config.toml
vocab_size = 16384
learning_rate = 0.00104
warmup_steps = 76
Each number is 500 + 25 x the weight over its row's rms, rounded and kept within 0 to 999. Layers, rows and columns count from 0. Numbers have three digits each. The size before them is the row's rms in percent of the matrix's.

# up: layer 2 MLP up, 2048x768, rms 0.0674, rows 258-303, columns 192-287
# down: layer 2 MLP down (transposed), 2048x768, rms 0.0611, rows 258-303, columns 192-287
# gate: layer 2 MLP gate, 2048x768, rms 0.0703, rows 259-304, columns 192-287
up258 102:464475499524550502506498473505505480546502494465500502504495490478465491429498521537473534535482493545482484492521502494443492525530462483507546516496512509525493564509498511447487484523547520467518562504484468459495510474513508478493547524462497520493516510460516505528527483519511511504
down258 101:515486493512538495506501496513558486519481528505474510487479474526512516554516519561517440491495502514497506488556497524514536517500519514512525481493470509497497514479485490483482488487501494501504456502541494529475503547477484473508511493491531475478531513522538541517490537464486515441
gate259 105:513505524534494506485505488467494532527487520479451491519454483509495484495503485487512502521506516483484536515479496530470552526499468511532528522471500523503463537476472566519498473508522482509512495504546527474486497499472559543470490479518484507522492486521502510513515475482468480525
up259 093:494462455489490503541488496513489500529467509486492518506527537479488467543496541496481478546496510532543543508497521491500457496511509482513522448503487543502517495458469502515485494500496486479494491517469497515484504511474529478542496462502535474521486482487489519518492488556513560467
down259 110:468486499509465520500463514521537486476510502483506460454526480467460521451480484499528480484474489503471487508450500543509496490487543469501537453483534445524479495524478463498477541505446538536492482542497479514515499508487478446492513515503542483426496526482511489491512552524492477538
gate260 093:506496515499514540515513488478469495513508533472495544499492435514461539473509480495456487455551489500471467525506513533501451466539500512445536443505478479479526467478520468513513465511470483532529492516497484481515490511559470494506475479469496544476491499473480507455520507465478548540
up260 098:471528522506513500482515522517512482517480477480525491471483502508540477539484521479505497531481491548491533441503553473473525503490514533525487524477516506485494543518488487440505509478527503471498550469503514498469508469417500516476510501505457496503481506490514501490520521543528467475
down260 096:560502508531471531522432454508502496500512510561512503485512518523494532511487506502516464494478495466525455462453474475483537492502482480537482499520463492480510475491518506502552517519508490458477495518509503512570494447482517452527471506507506497529512467512493488493518461478520504522
gate261 097:503491511522487487516501494492492495484485478491492483502534533523459519447522541497543494465482492507502505490488517523487439493523502503522493483478465502447496512466512479450523559484470456474487550526535467537467488485502493491569540514570470509492475484524523523505478508510495492475
up261 097:538484475485437448482522492478477490503524530496484485452520519537508502481511513521503498508489468511454522488505498479508475528481458532485481481515505503467511495515506489516508484479501488536482542487510459512478557468473527544542470492472463510458501504452478446475518512472466527493
down261 100:560488472498484463481525457450527472458496501525485525515493480498489500502432500463527525494518495485487513507521504486491545493495537485506509517501469549508500508478486518479509472527506504540476526495506475491510475477550527496489499460489535522537468485483513489503503479501478505525
gate262 098:540508503499485483507505482505530493495473478537508534504493499527503474525515528511468516507469504522507506533486485454463490502525518500492525505505508508492525486510484489513501529526484487530518495514469533502502452502518503476474496528511440460455528505474489460523492532477455526474
up262 095:509462479494514490511526510488475547515482536536493529497492499514511478461484504497489474517480519554506495524499474477472499540510476531526481505500503505465516494430498470465493531535513489492513532497460481519471461488535497478484483532515488497498548558480489463539536542496516488514
down262 097:501565523449473516519482486486521497590501530462529468512458483529463520531467541507524508485479524495506548503548510506506516474537545529484498518496483504521524500509426519544550487489498521507494501501544547508522486522505466538509521505517483479500486477530504538538510507508515514474
gate263 097:485511480488508467495518538506540524495473453496482446496519515476501475477494445445523495509520487539493418542484472501483528492509485510483476514513476502511442480532498518466531490506505469502475513505511498525489456471512489545509502457513550502505510506488540539484465505517529544455
up263 095:483468494483494515479470480563491506508499501553507496521504492520517524527531470541468477557473473530465516456479427524471515526469515490482508482476498476428467479520504521449509493480474525569452531494469504462532504521498515503484529517481469477497502478496483465475517482496464553527
down263 096:500536521508517463495528446489525528514534489573497478502475500496531509535489501498476512547519475473523515541527525451513520466530503503490482545519469523482482501463428520510488471458500488509509497489516506471491505471528511480519523461526498466492506508468513501505492501486512481500
gate264 103:480492522562453497492515533516505463527494513441520492457524494463481514501458494490548487446537514520564437537489513507527494481489497548480480490507516538530469519513532512545520495504530513519461510519467566506475509489531523478521530521517487432494512450431457475484488544469487491491
up264 095:511513483511511521504486487490501477509512456472517498501519449468514536507524543464490460506486519500506513503503594507514497512515521484454479487462480527514508539477492525480506469489520543472500516548488495497487500537506511533527501538493535481492455523519502503514479520466499532489
down264 097:506520503540508511493455446494491517474473510468511495506522513464532487553492527527508513481448494470507482526540524527515515474521527499499466460508502495503499508476491530484487542520493488468470523466482522495493452499472494536511489503519517474516499505525563528552497525487509481500
gate265 102:509502480462463425522491531432506478533541459499546516513514437468503485501532473506529493494505477527504489510505541500507466509422509514531522500488512478522474510494483477525481434473501518487483497433504455517501518472461457451502524512545517452471517493508499504455512534477464490464
up265 104:456491479494464465499494507488490509495541500493530496490464470469511501491495507489491505506546523514484483469507494510515482537479516552457524500530485501551501514503514455512475456512529542541478514469492502533508541471468454521509497506541519475445529493514495501515529475444471472472
down265 104:507469496505503479531463519505499468507466518507496524498493504468505498501504530522522518525466478522495519509462489490505510437506501495456501516516495524523448515536468486486501504480469547492512508465503474470533491457494555490511510537503507494488498509539492482484490534477463479484
gate266 100:493459489499446494527480498512478498512517490509466505503488478546481502507533500516499485481507493521543496484495507472509514526522508464501527465525527541497495495492514526492517526516523480464487489471514513505486526487461533497544556488515530493506470535490544482474525490483507484495
up266 100:535496531549485531498509477460536533513514496503477466504478551484515511482492528505451497482500511514502476477530498515505478497455506492490474507476482485495497473522516501526521502497494510523531497455466487480496507531492456532484518469504509490485525442502504524521482540512453504482
down266 098:509493498502454465450506557519472513512523472515523491536533495495486528547524495500521473488478495475504543493499518506482548480504488500504519511487553523463495482498554474518476443507539517485504496562514530519496520508509504491521479479545537534481520519488506546470494477478483497473
gate267 094:460500513521501496470524491506476467530485516496466482542502496488512497475492471444470429500506519508483503490521489505519496524513516493511499511480477507499478543495532526509503488492504506519472508501473486470524482519485448492517539486475507457498491435478523479520520520508506527469
up267 091:476498497496499484525473511520497487497439523455484472442488485499461508549520483469495518522509517476482460492513517450514513507512495497521495482514531496481473491520507469503468488468493538462524514522479463467498472501481510512560478479477490477521458504499502524460521472513479539499
down267 096:552503462512498496495453486562511533504545487509481463508488475548513502482491503494582475516510489548509517461515509555499495534501518455481483503498499509529506508476509568491501506508435511519477474493509508517477465506457519476462477484529547506479477478514512489513508490440479459458
gate268 099:497500503491495499493493489508475487461488502471492533529495473492480545523486488500548529535473529498547473466472490510477524461477514499491502460511501482504514475519466516488550500548513493504482501454470480534493493522472451472488529478514508484506543488543450473476498491441498507521
up268 102:516513508502493496538519524479477524528453491511490466492477484489484502549456527541512517479497500540512476502494510526477462472480506499489496529493460469469500488457503480511501468521461510532543477484443537454491548526485496570563519526515540487495466481514489502495505480525494502520
down268 108:462499503476548468497496503487493490497460520439506496503503518468482503529496503497486473503485503506511488492522525467507476511475488447475469506512529481508500503502505543506531538506502514480490530476513497487516551459521465523496534497480500521528512545503485491505445531498516488541
gate269 099:508466498485469520580478537514455504473493476494516530507482527492510521507498519508508480473516453521446485495522520518473486562508491487526484543516514480513492470496468514549548497568514493512539531491487513535482510465507490523477507522527533517538512477510518522456514526556495537508
up269 100:496471503511462524513528484495517504539525478499541489510509508524569542533512524526515493515477510480506523519517489478507529507489517496510537542504490490552470516500471516517501516501557479444502504519456481481461510539519503493514496520503434540505511502499458515475522500503509517503
down269 099:510453513484441514486523475519470507506499514528497477503492525491523500479489514481493490451542482494500475458482446517495492504481430510481456479489502459483501494510468486490507511465540516500530476464498517503525504465512491496483482553508518515517506500547478508519506519537479514496
gate270 101:510564524515562511556528523481549509532489522515501470520530510525484491518468490475495514505529474512498507490510503482485470549488472468517511542505494525519478490517517519451503473513474507496484570487437532565477490557494441477535539534508485504517549510486531484525519505498475516482
up270 099:526500531486521511451505461501480464503555508503526505499467490501492492509512509521480537474508509541526483554500503485501498459522478531472488485521489460492551530469491502507511479525502498512546497522543496508540544466514525518496496497533480525492474496467509462503562537487541487492
down270 097:489489492467473520547489494499486488493487500444480495460530478481485489536502448522516511520489481478504554521536441457514483509466487484472535504464489558526499518491513506461479541517487524497491509486485451480511462483479486519483524444492478484503517513517542502539502467489462531468
gate271 099:457509516511499510523498507463508493479490543482441490526426504519494485491504547498447449454538481472468472480524479481462504513489484476507494522495533500500548462438449463457489509486503520490485508505527518517445529484476502477482539483499476538489486480490552496500502515503518506520
up271 095:495542530492497484544488522472513455530550474501496545467454481508474495548490533500515496477511454492478471523518454502485501541523449469516496475460512516528502548517491462539494508496520503489481522520480527483482504459466509510509533482526505466490519522486467469494485535503502545528
down271 097:495518511455511490537493515467474522521541505501513525507507520502491523476501518510532516525473499516533493489506446501479521444484463522504502536512501496499510523496472584501484494451525483516481510488497513466535526505531503511506478505472492510496507504475500490472490476471518507484
gate272 101:508456493493514465472512531463484511499499508478462474532498470507489531472538489450480513521504423534491499503514511559469493534475547466548482506499484536484502529495498535531517495455543507484488464508524511523496505495465444502479491492481491487458546547500481478497502511473475486501
up272 104:476499522502496517500580488563524525463523461510503524451516468479541509524497489563477492519516503486505469482518455483491530503496457511507499471518518515494509465492507495484535518529498504507513510545478439487564525483539494496485487530453533542541479489489511552495485519478502484549
down272 105:479540514496439527469523480494444500493492531492495499496553515528501497465536525499489513523546558522496485512532476512510522499470486505513529469514463492496511508534484528563518507508503491490523478516511475477477499464521519493494495485533476496488506528507502513515509497520518516503
gate273 096:467498499524488524471517482552498477505541464494520520537486492487494453497476522499523492472515484522536492501536461496512560508474510494486514477529464491519526499471474483483524506447473525438486486483524500543524446489527481491523524496531524501472514527512494520463506496528492522492
up273 101:538489479515497517529538556479493524518519523465541482521500482508509483492528536501546490461501513496511529501516526436479478557544520543442517438495487504495504501507515521478503547512494472483529464500478455484516503524486509494527496547531497541471449467511459511490511503478508468507
down273 100:460477506516457539535499489473497485481486495499459531504492523527483536526476464491479469473459516511516468523471469506506493484514481470510463508527480466502521518505499469519445519508480490486475526513504484476449509508495494507527525520502523501483456468499520491507473464518460493468
gate274 104:517527495510469486531527462529521531522481528536504483490498535537558485477547455510466457481523474486471537503511461517519498452522511505503511498504548515509495459509523541507530486491518480498507531460480539453489461518531487459494517427503505490503545478506483526488510457513460490523
up274 097:486482497451545517466568465501450451479489543517528503519505538475509536466542488482506472481549517549462492524487512518467468503511487508496520506514563513485483477510500491508493491481515507507510476502538479491488501525519488490504539479531484541461485486542513452472529497508490477520
down274 101:520508513502503481486509480558517501497568500470533478495459481422480516500543527470481474512507511455538488514472522503515509498507533519562502504494479552515489513510474529517518487504461486520519509515519507483483518527457485496495448491511509478520499534508488507532443579510526493491
gate275 100:492454516480489454545506501514494532525537510507501469489472576484523497503520530454509517478466505517552533515563456447543495499470545483496513536466490525532488509475521471491509516517479507525479475483499465479489497514470516510504540547513467500546516485503521515490501493547440502476
up275 104:486462462456480490490500525504462482498494501534484459482464507474488504474533484481487528499508514490548541489488529466472485501514470509501497544487461532510512479467547500530506504531490494499508536468528456467500484485470502577448504509539490465495469504462504487478501522499484516495
down275 103:474526473490496492519528524481499476472531534476491474491528527510512501491494524506482516500500480533471509500524502501482473529486482516490526543522482490503524538490526552522516525489489489517511473509522475486491492528502456541460505534459470453542457491513473518503486492495489494494
gate276 098:473491521498516466515538553519487558505507511518503505529499505485457532517507527456513513495527486498487488455528536453480458496497494526542531503535460476527514514553488547467523483487515485516495472499498518504482501479499514469486472505469526523484457504502506549489500471528534505444
up276 096:482523446465505491514508504537479514524508538525508508512488486498511490419510469475501479510470548464462536516444482463489482509519484494489507506521514484501514527498521535503564538510519453535517487483486472485473514455517501480498442508499516514429511518477476528427487481528491485474
down276 094:471459506465507469491499510538509511507454459502485468516536502501475492511521518503491540480530496485520541515535537507487550485515505487448513494483507473502502483472539531479425511498478508518472523500467530548510442545479493506504523523510512504527509526464525483507505489507485513474
gate277 102:537545496494506504502477486522531481513504498462473458521473459512504526507466465454499525511522516513506537526494537486550532507467519470522497510515463478490494501461473507491491541505494540508515499466454523463502503479500534472531495471496496495472551455483470488493474477523507504510
up277 101:484473466501491512550448496557528482480463462505466509485496497479466509513488469524476518478465464461538526527503507469497508529496507501525554549478511493526486495483503532493445474514493470495496528511485494539455463443497480498511542474557501525515535531488542484501500518521515468570
down277 100:492513530456512503498481475515494513472497503453508475498508539488451510529547506498524488485486517481498481581472469484464511517560478500469522510470498488512509483565532502502525495497453498493488486483499469477507461516485551466552464518529476544508451474466493477496492515548495483530
gate278 100:470492466525501444494542501508477492505472529465493521501511532493516496501523491456511490526506476498532503482503533550499539498521482482498502518507483530455488478496502510504528514505467450457497561504504508519486487559546460487493532499508523475555514503465532512494524465495462554525
up278 097:531540492504496512519456494527489506506505498543483537486477554506523499490503473514507494527476514474445512523562556503555445473492480490532507502462471498498448485504530540509527484493480456478553499505503523542525498500513538505440477531500483475509478501528521497471522481526513485502
down278 103:450476507503503502487481503457514536454519504517481482507482516501472497488468492532551516515518483503470510479468475485483536434522487506461518480446550507511471457440516431474523501480472543529528484562499476494490478487480509481512463512486511535489504478499452506535503505469521527542
gate279 103:509496491556506523544478464490483474512503511512505540528534486493541502532526511475486501519503521462534440497566495541433470502547473514517523495533509500518565506508501535499523461544487484466473491508488416483479474493504483458509477454504469500515540504523509474510581509501513484525
up279 096:532500496516534505511493532503475458500506512512492541490450466512537495444504495505477502479505503558494532512510504485491518506507473480452518492502554508531510523460491480449482466480509461491494479537528516511468485431478505532505500511484496508503478459534483501477526493478495447473
down279 098:479501514529505521522471544489519496461531454485512530503494482561525517478506524520478481484550535533511498496471513534486475460461494509470481506530458462495488484480503516481501486491502498482482487535520507464502493518547507497464502478499493519502509482511485463492482468535490468501
gate280 099:510440480477463496494453501516457495506449483454503496437524459502475474526511520508504462466486486492510489494491527529498473519469482495523545518480491514491472515491491503473447506517474526506517544472527556495559488488517471473491488531526492511545493477515464520466526486433484500466
up280 098:478514486534488526507489523502489488516496511507512524538540489489498475511507477542499490479505490522536493497520502511515495514517491426490466455497496508541489534507478506469505482522500461488524485505506471485483480488465530500541515457507511502541518541480522489539476490500547503527
down280 096:525479505499544534473502488530503488469423492499495504462500510478489520496468502537460490505499536499485483576512507519509534482495504477500491487509480522506559511521488553468498537489513504549469500516543462500513517531559472526535509487564484506558494499506498539524516463544469496493
gate281 099:445484491490503462463513494492480453515500482491478485502447491496481498511499509502475492547531488458516521512502484475457487499490455478512456503513435488475511491525494476497476500533503494494513538526497507494487514480455478485509499504500463504445481465501490483497507538466482520502
up281 101:470530506502495497488521479488489495509487490480487506511515510492502504537493508504477543504518517490517536527520530487488482506479487475483510518527494486489495536520518465494485507484505519502505559517501487455501494500507459496498458476485502479501496478538512532527484531467498502504
down281 100:492474500533559499456485510506522482496482519506516511548484498514486478510470492519535493492521473495498482508520521527491494479468462476500500477486530510549462502472513461486485519483497484491508449543519525488533546494509524525473519564498523521514519508523477503492464492450496507477
gate282 102:492468488492502495478478473495498455486478502500501519529520484475538485501523499501530504472547493488485467502516500504483487497532482488507492494489503470509516539531510514562523558510499490514552476515477505489486512473520509500552506510494529483495493476477543436502478532487480515515
up282 095:476488480560503515488449482509536493492483521486491525544472503519530513509440469507555491528508551502520510498521481496530418509525480453496500491509486535484475513505509475526476497487496481530495524550506506497507529540491572496488506511543504556579508485510533465490473511478508503463
down282 094:530469505473505481503482478492479523500464495553490468488458503483461500474486451505493509496498523503496489485539522471523528491509494507453507554508474493485514512479457528461527500509485474505522550495514506493463499512489472522499503484533500517472482485510470522485502440519519448480
gate283 101:533492462533524494480459485546522534488506480508493474476487515541497526506487488460498517515498548462503528533469446459509488519472485490512524467479499503508510495494524492467519481500475477531490509525505508471534494480465512525472494502499523514438508533474508469506521526497462534523
up283 102:463537535476523527488494492454488496479442473474510545504496476479515450515489485477524513526490460514441480478522483528525512489501511519511456534522567515495547496495519507479501502487512513459480503507482471484493502505527516476501506496474483510577495482499505494501494458507490504499
down283 100:489468504515528509525491523503562533521530500461502516500497484510532459500533494524500509460531467489509460511495577499528505520484505490530461546523504487493510526528487476434505491491495516491573490440491545522550486488484535526499527504492520483480529514510505482461476520478474488511
gate284 102:566466486515484550482505520546464528487515478520464487476459535464488490503508504477520471520504515544463524539510525510475479463463531491546524502514466514526491512467511531488498562502499527525541537480517532537536511494533493536521523516498482459502483483453512525484470514578532525509
up284 111:467485495485493515495499502471502484514495494516535496540523480516522528522482462556478499505540424473542470497469493526488495506463511542486470523519500453540538474489480499503507483445525470521468506501480453479471538508498530474470552486476520464461480512478516519470481492495502499478
down284 108:463499492492503505476502522450547465521513494521501512524511493476504501460501500488493522477554521518514472483498488455503467467469516541490466539485513465524495507492485502480543445470505533491500518476462490492478492471507484507476525471478469515527466557519495495484446494550497555535
gate285 098:499478486455492519530497504538518537478497507463511480454499469490502519492492497505515511484502475483480514505514503511466479516439486492488477477474515498496503557510505494510472487529515517475495602472475491497501546530511537449510537505500508483491495496505528480539457535466477473474
up285 096:505505467544530530481531470535475506475491544509428470494499505457484527493485516502499460484478497494520508493529501531520518495476526493478476490508499525482452537478493552531506499494508505462487519500502500506524491469452487470482516475568564500472523604520499477504521485489531459559
down285 095:513468521515508534463524513485456497484494495511508508465507518521489512515517444524516508502508556482480506499499536502516531483478490461538509534488536515527526492494550453532486487528527488452510538529524459489462537512520523553490479519500531486483473478531503473531483522480441509459
gate286 094:498478472463546496472504505471481488511467464524479491501499513483480502488478537498462553460503436493505471506515451449494513456499466536499480504447528528480510485503548495487461494522509491453512542497479493503517509496532496465494502506495428539497482564489525458520524478470498487480
up286 096:516515513502551462518511507501504464520465527512450506492475496506493526488546470512506546480504475507509486542535471493514494530516479521476480523485496481497484478461505546478453505532492441489510495496465436520491484494513494527467488504512496551502431568467506503449461498484491486469
down286 098:518481488538507483500496529498510476528489510480530539515509514539499484534518562494493515548480490490467490502470501490471508483494472529491457534518529510514552511489528546522485534508476529498546497475511524508520509487468484521425504504449502483496527506501467512503540473509504514536
gate287 094:480467542510484468522474470499494473503477470471506515528508457475503475502514493488521487508531498522498490480521511504500479507454483504488487499535472519472499504490519540529526551461522493509508506469496516492445507517498504527494526549502532481505506532520481481493513504503505501491
up287 095:474521506496497524487450466505518480494467506500524474489501431495447497474506503505519476488543490552469472527546498510452516523527488486525531470511489462477465483536490517521471525488517447497544536505520505503492498552442483524510510535488480501476472490524517507477551493524481480479
down287 093:515489478473531519491496501513489494463531484449494433497512487486501489498494513519539492496513504503479482450470537527528516455510500509520522475523535523493515464492494466529496515497482532501505429493519494540465525478498531504489527530488510450481512519508479536504483509463521506552
gate288 100:467476547438518495461464521472512458478527511533480511497500478522502509487547502488443484503475475515507516515502523453540497521469498492524499462540495506498485522502499524492522515501484517507533460474477491468502497497456491517509547525509517498487516487475518471501467529509491464552
up288 102:482477508508511474496511482494453513469518509506494493469488533511487512544475466480550506492514497512519495505514480527486501506486515502500505540478495517491530504486555499512479493499490457502470504532467513559490472484491539483494477520489504502517490503500490526531536502567488514498
down288 099:500473484499492492506519481476517496537505545481498521468476548495498449491481525526463495500504479458487501497470511528484505512505519486531508486537505529502484477512528519510509510494534489496476444489471511513511511493519491493492476487505527483514453514507459501438505516509509511500
gate289 097:449508495498512506520509466530523505501499529521521514500468544507514499534527541531533488496511511528470507477510493429507521503494464550519491511527486491490460506494518562513521509443503510460522497466471521502479471458542519572502464448461527495491504507458488488520509453542524494519
up289 097:497488521516519487526493531543508520491479486534501467534491531505464503505500497489450503471511507481481431461483469494492534538509514523478485495500472466526470577517494509480492485475540471532538497528491537519489515483477483502474532497490528470508519518460521507456549485496508491510
down289 098:507465475534496505500502462495525512501477546477480467515493479499542580477519491509529547505508490533516499493498490540541462487518527498498497500493523521480473493505527484506536485507480507494467502548482489497523530524519468520515536473527530497482496518496485513562473503518477489487
gate290 103:496478510493516527461509430485509463451493511511500482571483519516526515490538496506486517556529523475520519514473463479533484493467491487460509521480517495467472553521487475460511496466484488539517511484464486471515480475521527467512507481518513490489503495526515487544502511487503491560
up290 102:474482574503502484550483503559512541507498529514509478460488513489474510503501476518590518496521469493533510530480523540489529509508500506497549480523508455519555512511520487532495486476523505473470466501496453502497453462504488498495524412527488500505459460524489493478522491492520503506
down290 106:509487487503496497483523520510534504496512457512493508478495485471480506550459445491488511481501477523506476539503513517493470491475547524477486499464509508531512489524527474447533521546468477537476496445506566505494548488485485424489486479475475501475483489521499504451489530498466513488
gate291 099:470502516473527503478525486515514487496538524499514482544463525490498483537497465498492474469434548506498503501534516511520512484471476504478477513538456486524514543478478479523488477457507513487501467516478528491462475501519469496524500530495530535482536491478504515460481478479486504507
up291 099:456471476464535521477547463511524510529486491490478518474523501514490522488491545517512502493485485488481514498517465490489549507491445526496503494508471498516510532498521466471475528466490515499517478479519541446488516496516532466443457530493457500522540492492525504484477505506486491519
down291 099:493522491522515508480496477529502528497509525478477478502538478505476502494536500483474510529500518486504519525496474482505495447498473520523527504501445491508466478526454464475550529509470432509466468499521504532466490463516522486528548486468506495509556484532471484507477556538504526529
gate292 096:524497514494527535517465489471530489475475485462518511511525522504506489489453502505520526505486517508475507482512459519526482555525521538494507485492487519505497494502507496531513519480535504537503476535470494514512480557469525502507496486470484514491531537437497473507495498504537499530
up292 093:496490495504467496514537489476500472502465501511502486523501487495474492510485499508483462480476516488509498491520513476480490427505492458515489525527458515492516463471479474454490525469482473468501505479475465534478505483492492533499538507498498452525472466552495542510513474503468517472
down292 093:472530469471527498504494514503474525514465489524499537509492509505516492495488509556528489507489492499490466458518507507482476511491505488506547469480491548518534540422493538499511514551499489439546533515535457484505463524455497497506547508433507509529525491518524492522519494518478506492
gate293 102:493535523485487596432538500466513495522504506457521518483542469499506509489513483519500525500506495504511473522488501491501504518530515519557513503510491517499519527491484545480512500484502512498490481501520515506511505474557461505482526475529503494473476499505514548498454463509518536487
up293 105:460499511514494444506452517515480504516458523485510525495491472531491516490515493526474488490503512483476513506472516499475493481481470495503522505512503499511463509466441439517513492540545513485515483517506483494487464491493501506496458498505552511482512482530463504502461501473495462556
down293 103:514491550510506527505501480477483518467529497481484518471468488480508527500504516475488550539483515533495475508482478470512488498504444505493512491472554436503524508492461512539461552477538512507493459485480495527568521568508519464484480503533462488482529520506553529488474490521493497480
gate294 102:497557534481456511529471547502526479495491492511471529493526498478508506488516509485484478472543479510545530514516518484475524509462436542522511526546497495490479494531473540463499470502533516485481504496423525515473500527460423518512541446491490494483525517508510473508488539482487513503
up294 105:484474503466491529512456518493483513508496466472461489461490517512493552501475540517507464554546511472529503513514485507464514478537508503493502485479533552534504511526492501505522483480484510481485494530446554448495516484513522523499490480483475490464474517497515461488471472487490517517
down294 104:493501523432484503495479509495483468480500545508497473517494485455515527520539510482553526497519470485499490530546506513497467462498455497501470500497487492504492494538442569480511534456484580487466492566480528475533495502499496488516516487466475533487522481528479462521464499534530513521
gate295 103:463481518465475504474471507470486531521472455497502521502498493489506490499525516502528533514561510448450471512437513481517486481477498512541492481456482509517500540532505502494532487532511507503470492519499434481503514468516476509481476470489482530479487454501472484509490561560484504502
up295 099:517508501501491519484540507514511496502463525474549489493478494508518520487509533499472500487519518469530483510494488496476485518559518450501482512488496461473480471503524505552517561483506498501533499495549525535489507493516538503467510509496501470520498453484495508508543535488530452481
down295 102:511519493532500484500484544455471451483543513483524498508484461452507499486526455484550464481489472483481551508471525531468540494512504524519536501548510477522474519511438513503466504501457481522499495517486511548529503518501507514481493480517513510570437557509494490542483481536518502486
gate296 103:521497531528510479521490495496479480520478501509470554557485459508439507479513452501540515472530523518500471497521507538494498505417547496524480512510498481524474515477530486534505484485461492514518490504503509509503463527459505496464533526449496489526498512491477494500542528516521482512
up296 103:503472500555488494494464528536533488499497539492498538548447484496465511508512479509499499506484503550515525523501494482483533498470496521530477548516473490556481523495524490466471524453463482507509510468499501526483451478490510504468483494512479488470534514503469466462485515496520513486
down296 103:538547477460509532495507494526515518499539492486570532539539537512514499568488495533477472499512471509452517516513518510518484509469464495493534506524508467500519497485509507477510479510483508479517458514482511523529495491534496509539515460505505445518492487485499533499456504487474506524
gate297 102:479493484535511489520522514522486510534477480489451493518525527503475458517505545484518507502539515560480558501529471517491476520502501508494522521534532514465485449504519515483503519515461504516470503492470522496505490471470460486529515517519483530519524513501533492471527526527495532508
up297 099:465502476520501498483496511487506488497512501448479498490551506456482490490494537479580488523565515531503505518499498485521503505479534519463550498541491516491532478527522477504545531490470510525497496504470484513527511503449458488520489557538531525498519538540531518506496511544486513491
down297 098:530527512486529503510490492454530501494473518534500492508490482537502527528482519502454495515456518522462514509483488462515498454481530527503470514529455480503500512448465518486474497501515507510533500517496464492535505513545537520479495517483448510487477495496496520466517513482434486456
gate298 097:480495505505499519477535485518487448505467566475553490492515513495546494473471493491529566486505461524448481566492538497503487493471486512496503500494443531543526492516465487494496502490497505546473557499478514482481514486496478499447538522507520513466519487474541541518493486505515514484
up298 100:484515544485530484480531529507496451504524516459528458489506497538488497450464456523523532503495481535472477544455510488546476539491494555492450487516496486478541486541499483518517501476480509521471467475515502502445466457487493485482496501489490554548483481492502479527468478530485491502
down298 101:519491521518468450500546494490497476522484505497444476468533495554492487498535523475457500543509555466463509472457501462466521509568498496482555460507484518474510486527511466503504535507457494514525475524510537473490498514504528471501462519443510511508507445531528494527494468480516508463
gate299 097:512486462491466503485471509499482518491506460509483515499508543498490461478452502524524494480505541480492479529494485499523460499512499521464448498516472468505535507490420528505487459525490485502524505503455521457504524523489483488511520530469455486523507499494548556494457512475528502444
up299 094:486511446468521514478511532503486490499505489517486463480507496477526523518455508495495493513521501478461523511516502484486445513460521508505499500511494506499495495543482504490534514481524517473478470510502454491529499513521530533505519528491526525439487462549513478523497486501499518520
down299 097:482503508493514505541473481514504459516512513541506499502475508429506505450512504473511497488465491513507519476517464485525477486490460505504490504480472482509530501495511509493518504541499500488442500488504502489480491481485510498506499526496542468493505462475429460506499509520527487491
gate300 100:509487463513470496476511545516481507498519527500495484465471520500499540497464506477538530456455507472491518530473496514564500497467480484505538522483496492526473494501499483500486512500471542485487512478504491464470452496485472430460508474482445529511504449524492519505473491511481464520
up300 094:481494498521498528472514456485498497541475466524450525501483555476547518551495521500518490477474511487506520468497531521453499521505513497460529472505511505500533515513479490492531517475515491480523508527513497528510482546489525532486534485510484499541473495499545502478511481502499501527
down300 097:546490491498524511546519493462515465513509468531500474492471504538484452486445482514486451495504553460528478507547482527486491503448489544448513501491448505486475507485553454461497473520468491505501460483502458483487514468504511489508494525494498506493509474531516537492500505514506492546
gate301 102:546541473481523515555507495496480521490500460544492529474504484515534531542470541500501479508507461502517523533514463448504525502472447483452517511463500470515536444508489517484524516492455501466480499524498495478482499494465530473457466475532529499501490510483485454502504509496492509541
up301 101:474472494527461499493501474512470518485476491480530521531497514452465505487527521519466471484483478478501517495490566490498497470481485522498546511528508472476543472509441500523508511529496492541476514514501514492483517510491463516449536509492517495469496463519471521446511544511513518479
down301 101:532476492519521494512503522491504483485514523474546513479511550508459485486507454506468488464481538457472542563480482512550498506513500457497515499510499519504511498471506481434495489444535439546546479511446479533494454517514491508457498509520458531484524532502482539497546479472488469518
gate302 106:579484484503453530476531496473551537486514498483506479470526517513468497557475545518502483525537462513527469509447478525455502460494497540538488466473470486464511518510484496506528490511503484501463485475484536464493516493462505477507507521508538505524503509499488472512507531493494500448
up302 106:527534485460489508548539512486460515512494498496470539481480546463537485469466509499560497538504489538481490553479563492512512521510499497493491467514491498521498475505552429487520501499516470497506496550485487541527457501510479523524470487479494531484494493497517488476486502503488527504
down302 106:479529486470492499504505496502441466507550497491480507527485474532487527518496538477533485519500514546511505477495551482492491498536489494489490478501526508549496484453452511485483510494492516513477507546513512473455490511535519444550538458512503541478496518511486495512510504513545505503
gate303 097:535493484463500472507509529468533485519484485529508510527473505466497457531500504524520497483494502514486518516474499524496475522505522513527496496481515443461504486511507456514509506465529532501486493532558509514468486504450491512503513460521476522526480493474515424487508495499491549490
up303 098:548491482441488481497480509525518505503469490474483487524504519494526501523476482485540463534485453517512519525511515506549460557484501503509506499525489494466498488468460461500518460476491444493487479506463522505463497491497519535521464470515521500485459499497489478445502539510488525480
down303 096:530499495512469487494508454524539505502480426523484491515458484515479453471501490511492551491491546526482505470480513474496507501495501516512481510452469502491481543487484463480471500496507485495459489499476511501499508502507536499493476517515461551514483509488455514446493469506542510491
gate304 095:497522545505513474447457494515483483516493475531479491504482532461435482488532459525510467478508466490531495512481545500471489490474466505535475503467504525470494456488535480498499519515497520525487482515531505543462487487523466475526493527517518489522511512513470478517504542497500485485